Each number is 128 + 24 x the weight over its row's rms, rounded and kept within 0 to 255. Layers, rows and columns count from 0. Numbers have three digits each. The size before them is the row's rms in percent of the matrix's.

# layer 4 MLP up, 704x256, rms 0.074, rows 610-626, columns 0-127
100:156146152161173123155092153112147108148098110132127131104109125134166199132154148136106110105129148096096132113092123129155166161122090151131138161140103161114106182129139111125150136111063122154118115150128141163150158084164146171146136101091118102133092146103165121122090106132096124140092136128089098161133149147073135105139111131139124137154075146126157103121125142147201145141170
098:138145115100144093069137163089120112127147096095117159149132142134127158143097143140161121112154139146151149099125149100136090097137132084106132105137181117141138175119136151120159163142112078111121146136090066112127171130189082122122128123142137149117136148140123146145138140101115113129065140112102128099099124084125097165133149162090121090104175117134146095190134117160146115113137
096:160117165142135114111119131140125118144195100093125183141148093117139148102143120106110133145122068106114114083103135100112133160129155142088148128102128116113140128171145110104128103166153138199152139156145100113136136111123152139128134098113141132130149146188114097131146126119157121123108128147111138137157134126132142110096109144132103137117090120177126129144110177142212143132121
104:122077122143083099111106114130141119125130103082146110109108103096147144148146095144118082150111149120118132150146145098150137123149137137146108156175108096120112110117103144098157152160134145128122124132113146139137172196110139131127153136136142144158130146129161135130129141165144185142130168105130127117156119106121131113172117118099135152143118111103137134167104135107175155105136
098:166141128120127107150116090099128117118098120149177116128115106091147157136154157136145129099134136134193116120141170149121115117114110101117106122119114144116119160085135186125173117130126140107120108175134148120105130129139176124137123104151114109123174143158150135118158123090131130054135113114143114134117094122156127154158123120122140136118070161094119172148187067158162166147121
105:101081092124097173126092157095143180094153098101121135110155116106129098163151107145089166149085154122122178132151108091142126130092105141123132115152109136174103166140128161111134077155118163145134158157065145090123115121136161066106133104149141124162131139151123124124152167121099172107137150126144153087164095138082147132113132160129121139164123161131114119128113149073154111113107
099:145093171140112112113119126115084114157158090076123101092096101139108143080081143116116137177112085132075119139121140114113095154111142172141126139138147131121157113096150139117132108141141162112144150108130137140101090113143192156140149112147140155146120119109105109100148075149129110108151172128161092154117128177157134152082123131116124140132076128103127097097162148130145111136167
101:121163146132114168122127163122111140135093111128144141123106115163102134137135130155136136115158117157172106141131135111112128123111181155142174143153129127141169112099104139129117138104122137102106129114112117169168162112136141134092118153114127137087095187131103167179126126128121107144158124165113114118115119130123062124178105192121136115128096100068100102121136151168108135116127
102:110138080107122119162148146109155140125106117131170149126124150140145115149125124106090146151098143159140098162125127122102159162145172103115170133142094147136169124127168113128130074160162141149143164116120136131108147106105121123114121156112123144125141099121104151133105117085099131135131145134113175070134104087159081126125080137141157124085064209121116133137134159099146137118122
102:168135089085100134109153147120155138115076164084168128140143123084164078158101166126147141150115111122144122156136135140153110122133125110100133116136111124143118133129126148138142113134092113140134117147115123141115141132102119156146150126150110117108160082142106105099092138131126120112170131127120143091185103125099107118126128165108155097102113131105115135154121103107142114155128
098:165076116182131135172135157140109162116151158128096133130102105118097139146151115145175157118118140136145120147170132156171114133122119116085100073108134142106105073160125120115147106115153097123132140130080139152132152111111130065111107144149085131121100139086172099144116116117124125112155115140097129163126116104122142154196126113099128111128139118115130113141164107117097105153142
094:106115110128128114105104113094107160128135109162158134154124107114130126121100111148138155077161164136139106116106166134139095177159150103107094116141102095120134150122105133120166163135145163144142130170115095133123129113118130141113148115128119149108165106114146107190149145129124157100059130109133069151102148110146127126102209120153155140095143108124132124116170137116118132160161
100:112086137077133139109110162131146138137117136125169109107161111095099115125131138141148131143122168153139160125166155108104105139118125101141159131122152111118136106121143110134150115156156113142076096178098119100084146175148126081126126115168119133145145172129164138155135096166125111136100158135144134158101095101144122158112149142112157090134126108116144133085120117136107115122166
093:148132124139110182141127123126171130119137123103094081163138144121139133118095178118126142137125111123134145111122122100110110109126165143134111159130152155079167121072122099111126162138124116125168151112051126122155113104163110103115145119162124108135108127142150158126156168082099111134132108146087156116140153129115106165152162102122156112139100153152154128156086124140088165105130
097:134102128142113139174120132139120138126146122139119134107136149108115136125173113150102127132145118140156113106131140103153151154089147113119118144085085119109143123086086117132174106162111142089160109111144104111114129143106151146154134126142062142112143160182142138142104118161104163109135150137155121102101140095134143114136149104155136138125093156163145112090130162098095139100124
098:106108119086144150133156137121121136089167176116102104138124146121085109108164131119163087144098139101127155116130181158115072125134102145147088127114126124147119152160141098111152133121123132146165132103103142130117116109201135162114120127089123153118145152130126138128130101151138119149149119098177164138127169090115108120161112138113136128148163134159124109133104121128163134103149
100:169116106135092124098115090128103163105138155141150081140118142110132119121121103109127131121130146147103111126115162160110156110143118148188080117114125099099111120108151114148155119134086139171149146144142117170168103175181166159139134151105114115108130120119126135081155109139093130123141081131090118131142153150137129072126133130136146152148112149115139141090105156133134140137114
# layer 4 MLP down (transposed), 704x256, rms 0.0736, rows 610-626, columns 0-127
099:124139115123159156113151152159169100131137138112136167198147126130103094119106120129111127122104124169105134125191130101132086090122096130103116115156159156088101111105115142106141170148132116121128144125105110125122079141125101137090141127111088105132133109141163146138124140127153094139172112129135119075120085076153097177103113123184142110096147076142106176173126113118111114129138
099:127116142106112163124105154105111102113116130130132115141097129148136172127149143143128114106151105099124109125147108162105139084104120112147156139095126141106143135097137157138112144144126103110113129129110137076140119103126119138125126091117153120132135115184119155121091109154150127091157162144087116132100150112174148104092107133096045083148118122108137097124111105129105115167166
098:126139136115175158123140136129136081145109142143114123122131156118111100144078107085159107137132114137066132146143131124091162149148097139146179083129121131102109142103144147124137126120130085123138123107134124123120128092138147111160126147139154172132185138096143124133095124144144154138110108089129095135115080101142157146121108170108132130119185145104122119121169126101135113163164
103:078147163097162155106125114140133177118107128139072167130160111131121107090154136121122083162144127147131108093101104143131099133145137148137126122152101145150151152139134131156133167114124112158144137169112103144082162128126134077123104135135124079118147123151142124163153166097147089111107132113183124147141091102138122136128159112140171122122093121144123122109163123145152168162161
098:123125110186123162139147130106110132099136119096098122142151125105117116116116170054173156108171089117103150125102158123138120169139120127175151116123119088124159141120162098122142134148131167107115142107163163136137157137113093095138137119163097088129117116155112131125131130130127147158118164121140135145113139107162126097132137121135090161139113117129151139127080165122115116123146
106:113083151136145154122131147110123119099109096136122149128134139121138119105144144154125152142107093068138173156143116130144151141159119162074103080142114098176098114125135109089127146133141160160172131143094099104108145114123134098152123116096141138136127139124144099113131127122137098165140123111101135115116150161163171129127127091120118154112109171103120076128166107094163106100126
100:115136155099119125110072132178144135164093148111099088120117107111126120134151162139100140130142141188110133113136103163110093123154173094108106171118105122101122152129157150143143147111161151145154146161113114111155097139109130084157150110130098173114139101142176137176128138170105151119130131111164103154109172150131091143140169109118079145160123125154120082122131133150122117101175
102:142137126127109108140127116138117149114091105152098127109157156062125137113130098144119099096130119154111125137129126157132111129100138160153133091130114126151106123127107106103114142130148143145135140175173119124169116106127136125111110123113148094100146113140204109149137143201148143059123113145105161104115103138122119108192152112121121163067154108127129130102178144115118120177161
103:129127152154099125132155125117140179144168150151108141147103137097112131141139140149117128121076129155180125169111062145121153155152179121104120128132167108114146128138108111112100122111128102129145145090125129149117157110111095114089126148089102129133104141168152130108124101122104109093136105107103125125097124112100091098120135163163175149144128141103144162131094118127111127152114
100:136107121139090139160170158152137158107113118137096093111134126159119185101109127097132148128136135148105130105131116138137144112047126147076128158150165124148128103109140114169135144128130103162114115149089146117131150175124149153110118113151097132142152088167138111129181158082132117141121126153139126090120162139127149117145144099099143149142157174073164110088130148110132093133135
094:119124136118099147114126125078189108109122102133108125113113152143136115148134099108041128103173136097141121134102116124135130143090121133158154123118138103149146133147113140136134132090124111131095117098095134135154134125141138134167146137159132096099166121139112124136118186123100153127104120147087140105109205127123127116158150122145104147140137188153110136127133145108145153083137
092:139169117132110177159153111104172152086117128128141122137177080118102119151086125123160136118132127109129117142096109114131109146093131116103158134127116154105146136074124123088148146131158113200131121131104091141086121128126153132117145126100134122136111084135127152137143124108169147110114159078104085098116112131162134148109121148167129126141138131144141190135137144106092102141127
101:135110086120108168123165089125139159138125145130122162121113148133119154098141137143141155169147159087135127147140139164108127128136119157138126102131105116141100141127107069130117114127102148116140091141136130124150136156101130114147108122115093114111118169117124113097168136124107089102149102104151121122149097130118126142142108132145140154153141165130147085160101160136105134087091
094:120121106130168092132139140132106126157142144132123119102155126107149111114103146102099111147109104137080134126145147106139123118101131135152114101150164123173145157147159120111105075143129111101103152148181178116129124142103145134157156119082142107129125119111127096115094053086151121153138151110100102087164125152104126123167110144172096146141159168122121143117155106151101133121122
100:180124108151178114150141099116158147142141116114153096105104137148108117093145104116093161101109168179092120107139145115134084092172131101138107155147092155115122151094094070109114150145121124150110153138118164112116136092149145142133075112118111088153144144142085154128113088138140117190121089127113113176161119119091136137126095142097149146111097155139167152145153137131115159155104
102:084083138172133106114129125128133105162135109157135134141153114156086174089142149139107141091084142141124131095134156163098154135099171159146151112145143151125139115168100088123119099203145139098125169120137151128133109088111151124143143112157113150135132145132135105120123099135119136156151144107086118120153183123129125138151111116073086167150114128139149156083140104165138102110116
103:101143119098116157123125101140176131111175123105101101097149149114166085135096143113132124107106135155123125127131127085139187153138111122105116127103124137122143130091163109127124132165074113128082158103164125086132085125151163124141099116132118148111121135138140096135154135124121185163121091147108056163141137151113191113130169088184145117178119144095144118137113139130105124119144
# layer 4 MLP gate, 704x256, rms 0.0784, rows 611-627, columns 0-127
104:118092115127120124138096110109149128132112118104120149119114173128136129084162101123141154152113155106110129143136113152110118139101129174101142149051118123103145139108189159128126127134138120119137125171100117141157100125147128120115123104123157140094116083132117131125115089151115104159134106133103160123115141106112148146126136162151082138156117062178105107141116142131146120135130
096:179127110172119129155136185109101139107122118117145126144106155087130134107151133118156112148133154112147171095145145131117096128075090164108103118130125138115102132176122116126125127118152117087093131145120117096130109158103102104097114128080118081162143104148123109133137119136099134128090143114171164119121159130148123111112165094119149147128099160102132102139145137154108121071138
107:127122104115130144161122151101132126116090175167142107152121126169144143128109120118123139060090152141156113199147133117125089079150146134158108134112127150135098139149154123154128138145117171118145076107125142140137137146103195144116114160166122145117119131091101084168118148141135145125133134084106134160120108141140107091137154155122125128144131133117138152178126108115118125111148
097:121127123096158117133088136119114070130099156121160108109116166123115131184155112194160104121120128132179159122148137129109119079133111153114118106139134143124131121150114167114140108121094129081154117126103144173106101129119129168133104155147117175099086121142090104134110145130145110096114105127131154139143115122112110135089121173102134103120096142104137100148098110147155121126139
103:128126131120170128120120127100132123132143161081141144098100156079121114155123086170151143148111094143117153135115126111133104055090121170105116082154169171135127119119091144099187102092138140106164142137146134149143123131120153108147068155139084114081119111156144123094085107096117140121117124134140144124137101139133109108124120160157107104101145091145100129141103114132160120149134
104:110100148119139137142159155153100173097124143121108123105070156098169127131126147121152134141141142172139140155178134130092088118105136092137128152155147175102108120116148106101120167110170122087112132144131067176114120125143131156113115162118114154145143119058093149166093119092154118128146119138118121142079162122115101145154120150093126137089126125130131115106135128150104092139153
106:095108132168134151166212140088089135119139168140158155089122125144127121139136078107146139102098090155101085153085114119132152131140125168143147109155125098132087090120142136106145121116103104153087095141104146133147164156094104146116107153098145085115127081123092167123132140154134099123139166137113109141120126092164119128141108103150131177102119133140099132088144145091145092109109
101:152105136116138141143116143122053103133110152116127139057120135164123080116115126144144106169138123122130097110168149058053106096093126164102119110126135157176127109138133114116121139125102123163104119141132142117098154145153142137143143120120163150104154102101106127150165152117114128097161155141143117162135122111143120129130092092129135113123110138131123130155131150159119097122069
106:105164189121140129132146120128118155135116121106116132090106152070089125112165139149156189117096150115108134143139139102099097122165148150115125113150165131127113139095109174153157124090140118077160165118107164094099108142131100125130130150095122125132121092129149128127074137144118157141093135086142147122115056111114101135097114127085139122120147109094110150153125147142132127088116
099:138100181185147109124134143146150139132132141166108151140096097136121097098128129154185110103066114155111109184172101161136123141150135126074159111154131122126092147127120087113141113145171105118113133113154141138108132125155062094141139152148108099126097153094159161126120116130156128107132110123121126180122120122126154107131133133093158163121116089121156111162085122135143118150141
097:100096134129163134076086142150093136138126131126168137111113131109101119113099109133120138099133187113117125150160156173111138121152134143142105113131106144126118123164154136180144128090105131101127119158115060182147119111143132147147103152145138125090139103131112124108124126113088132109108151133122138166100146120132132118124137106112126149110134153096099109143124145145183069153145
098:107157137085173135147118154126142161107083104141138135108117091110152059116116151079126100098113155123114172155115125126111132107143165119123149074139162103132115078107149133127131132115123189118126147152125114152127162126128128144133113134145129130125148112095163117114145150142109141130097101088105116149109134155118132119142111125125172111099126195090149124154142143132149181158137
097:117112106128117117145130136109121129147131105114142170122153133133126128150109159163120114103126145129150121124133158117143154129163114150146104100138114092130123153136158155159125144137123173150122057122152104132117100112127101124111125140119079165142126111057146168133117192127119139114136098119117110123097155107123191141109180152105130136140172115167142115146116186101120127125135
096:108117124140166121126141152122112133155154154126144157145116114097135067162130150090103119121105113137118147120136133153145070104125132087151117117168160116115109129153143098101148145147125140097146148161130116163121135148120112141096099093119111164081136105122125070132095121102153151085111114137145169139105148127142119100129126145106151093098193151128147127152110116133155128162131
102:097105139097103123106146146154148076158144108119161172147127091140146108082140136133118157125091121094157083135137100129067122108138149115133128170132126122145139131096155112110160098138113162123123151122166132114093118127137140136128149133107113112135144087112138123130096106123118109128140127131090105088105132093139133106126135126150142187132074166156125129114074140118128083090111
103:102141183166155096128120137133174108130092092100123140133089113148120152129108093144150184086138190096158125144124101124103136094169144147105089118134127151136125116133122146152122131125110149113088135154188102143182141098099104120120146138153125143096132088133148165138077109146133146132082101130122130146085148076113112142110134145122117172127111122144103089122132120124146098122101
098:129113150117203132118143102108093097132155095095152162093107143147158152106126100070122130134121121146137102140084139123109111109137133128122113145135109132111095120082112104098116131103156141112092119169156105153124154157126122092097154141092135127172178135114146145123132135110111118131122134118105158100086125116141135141186119134127112132129139101141111139127151138143105133176104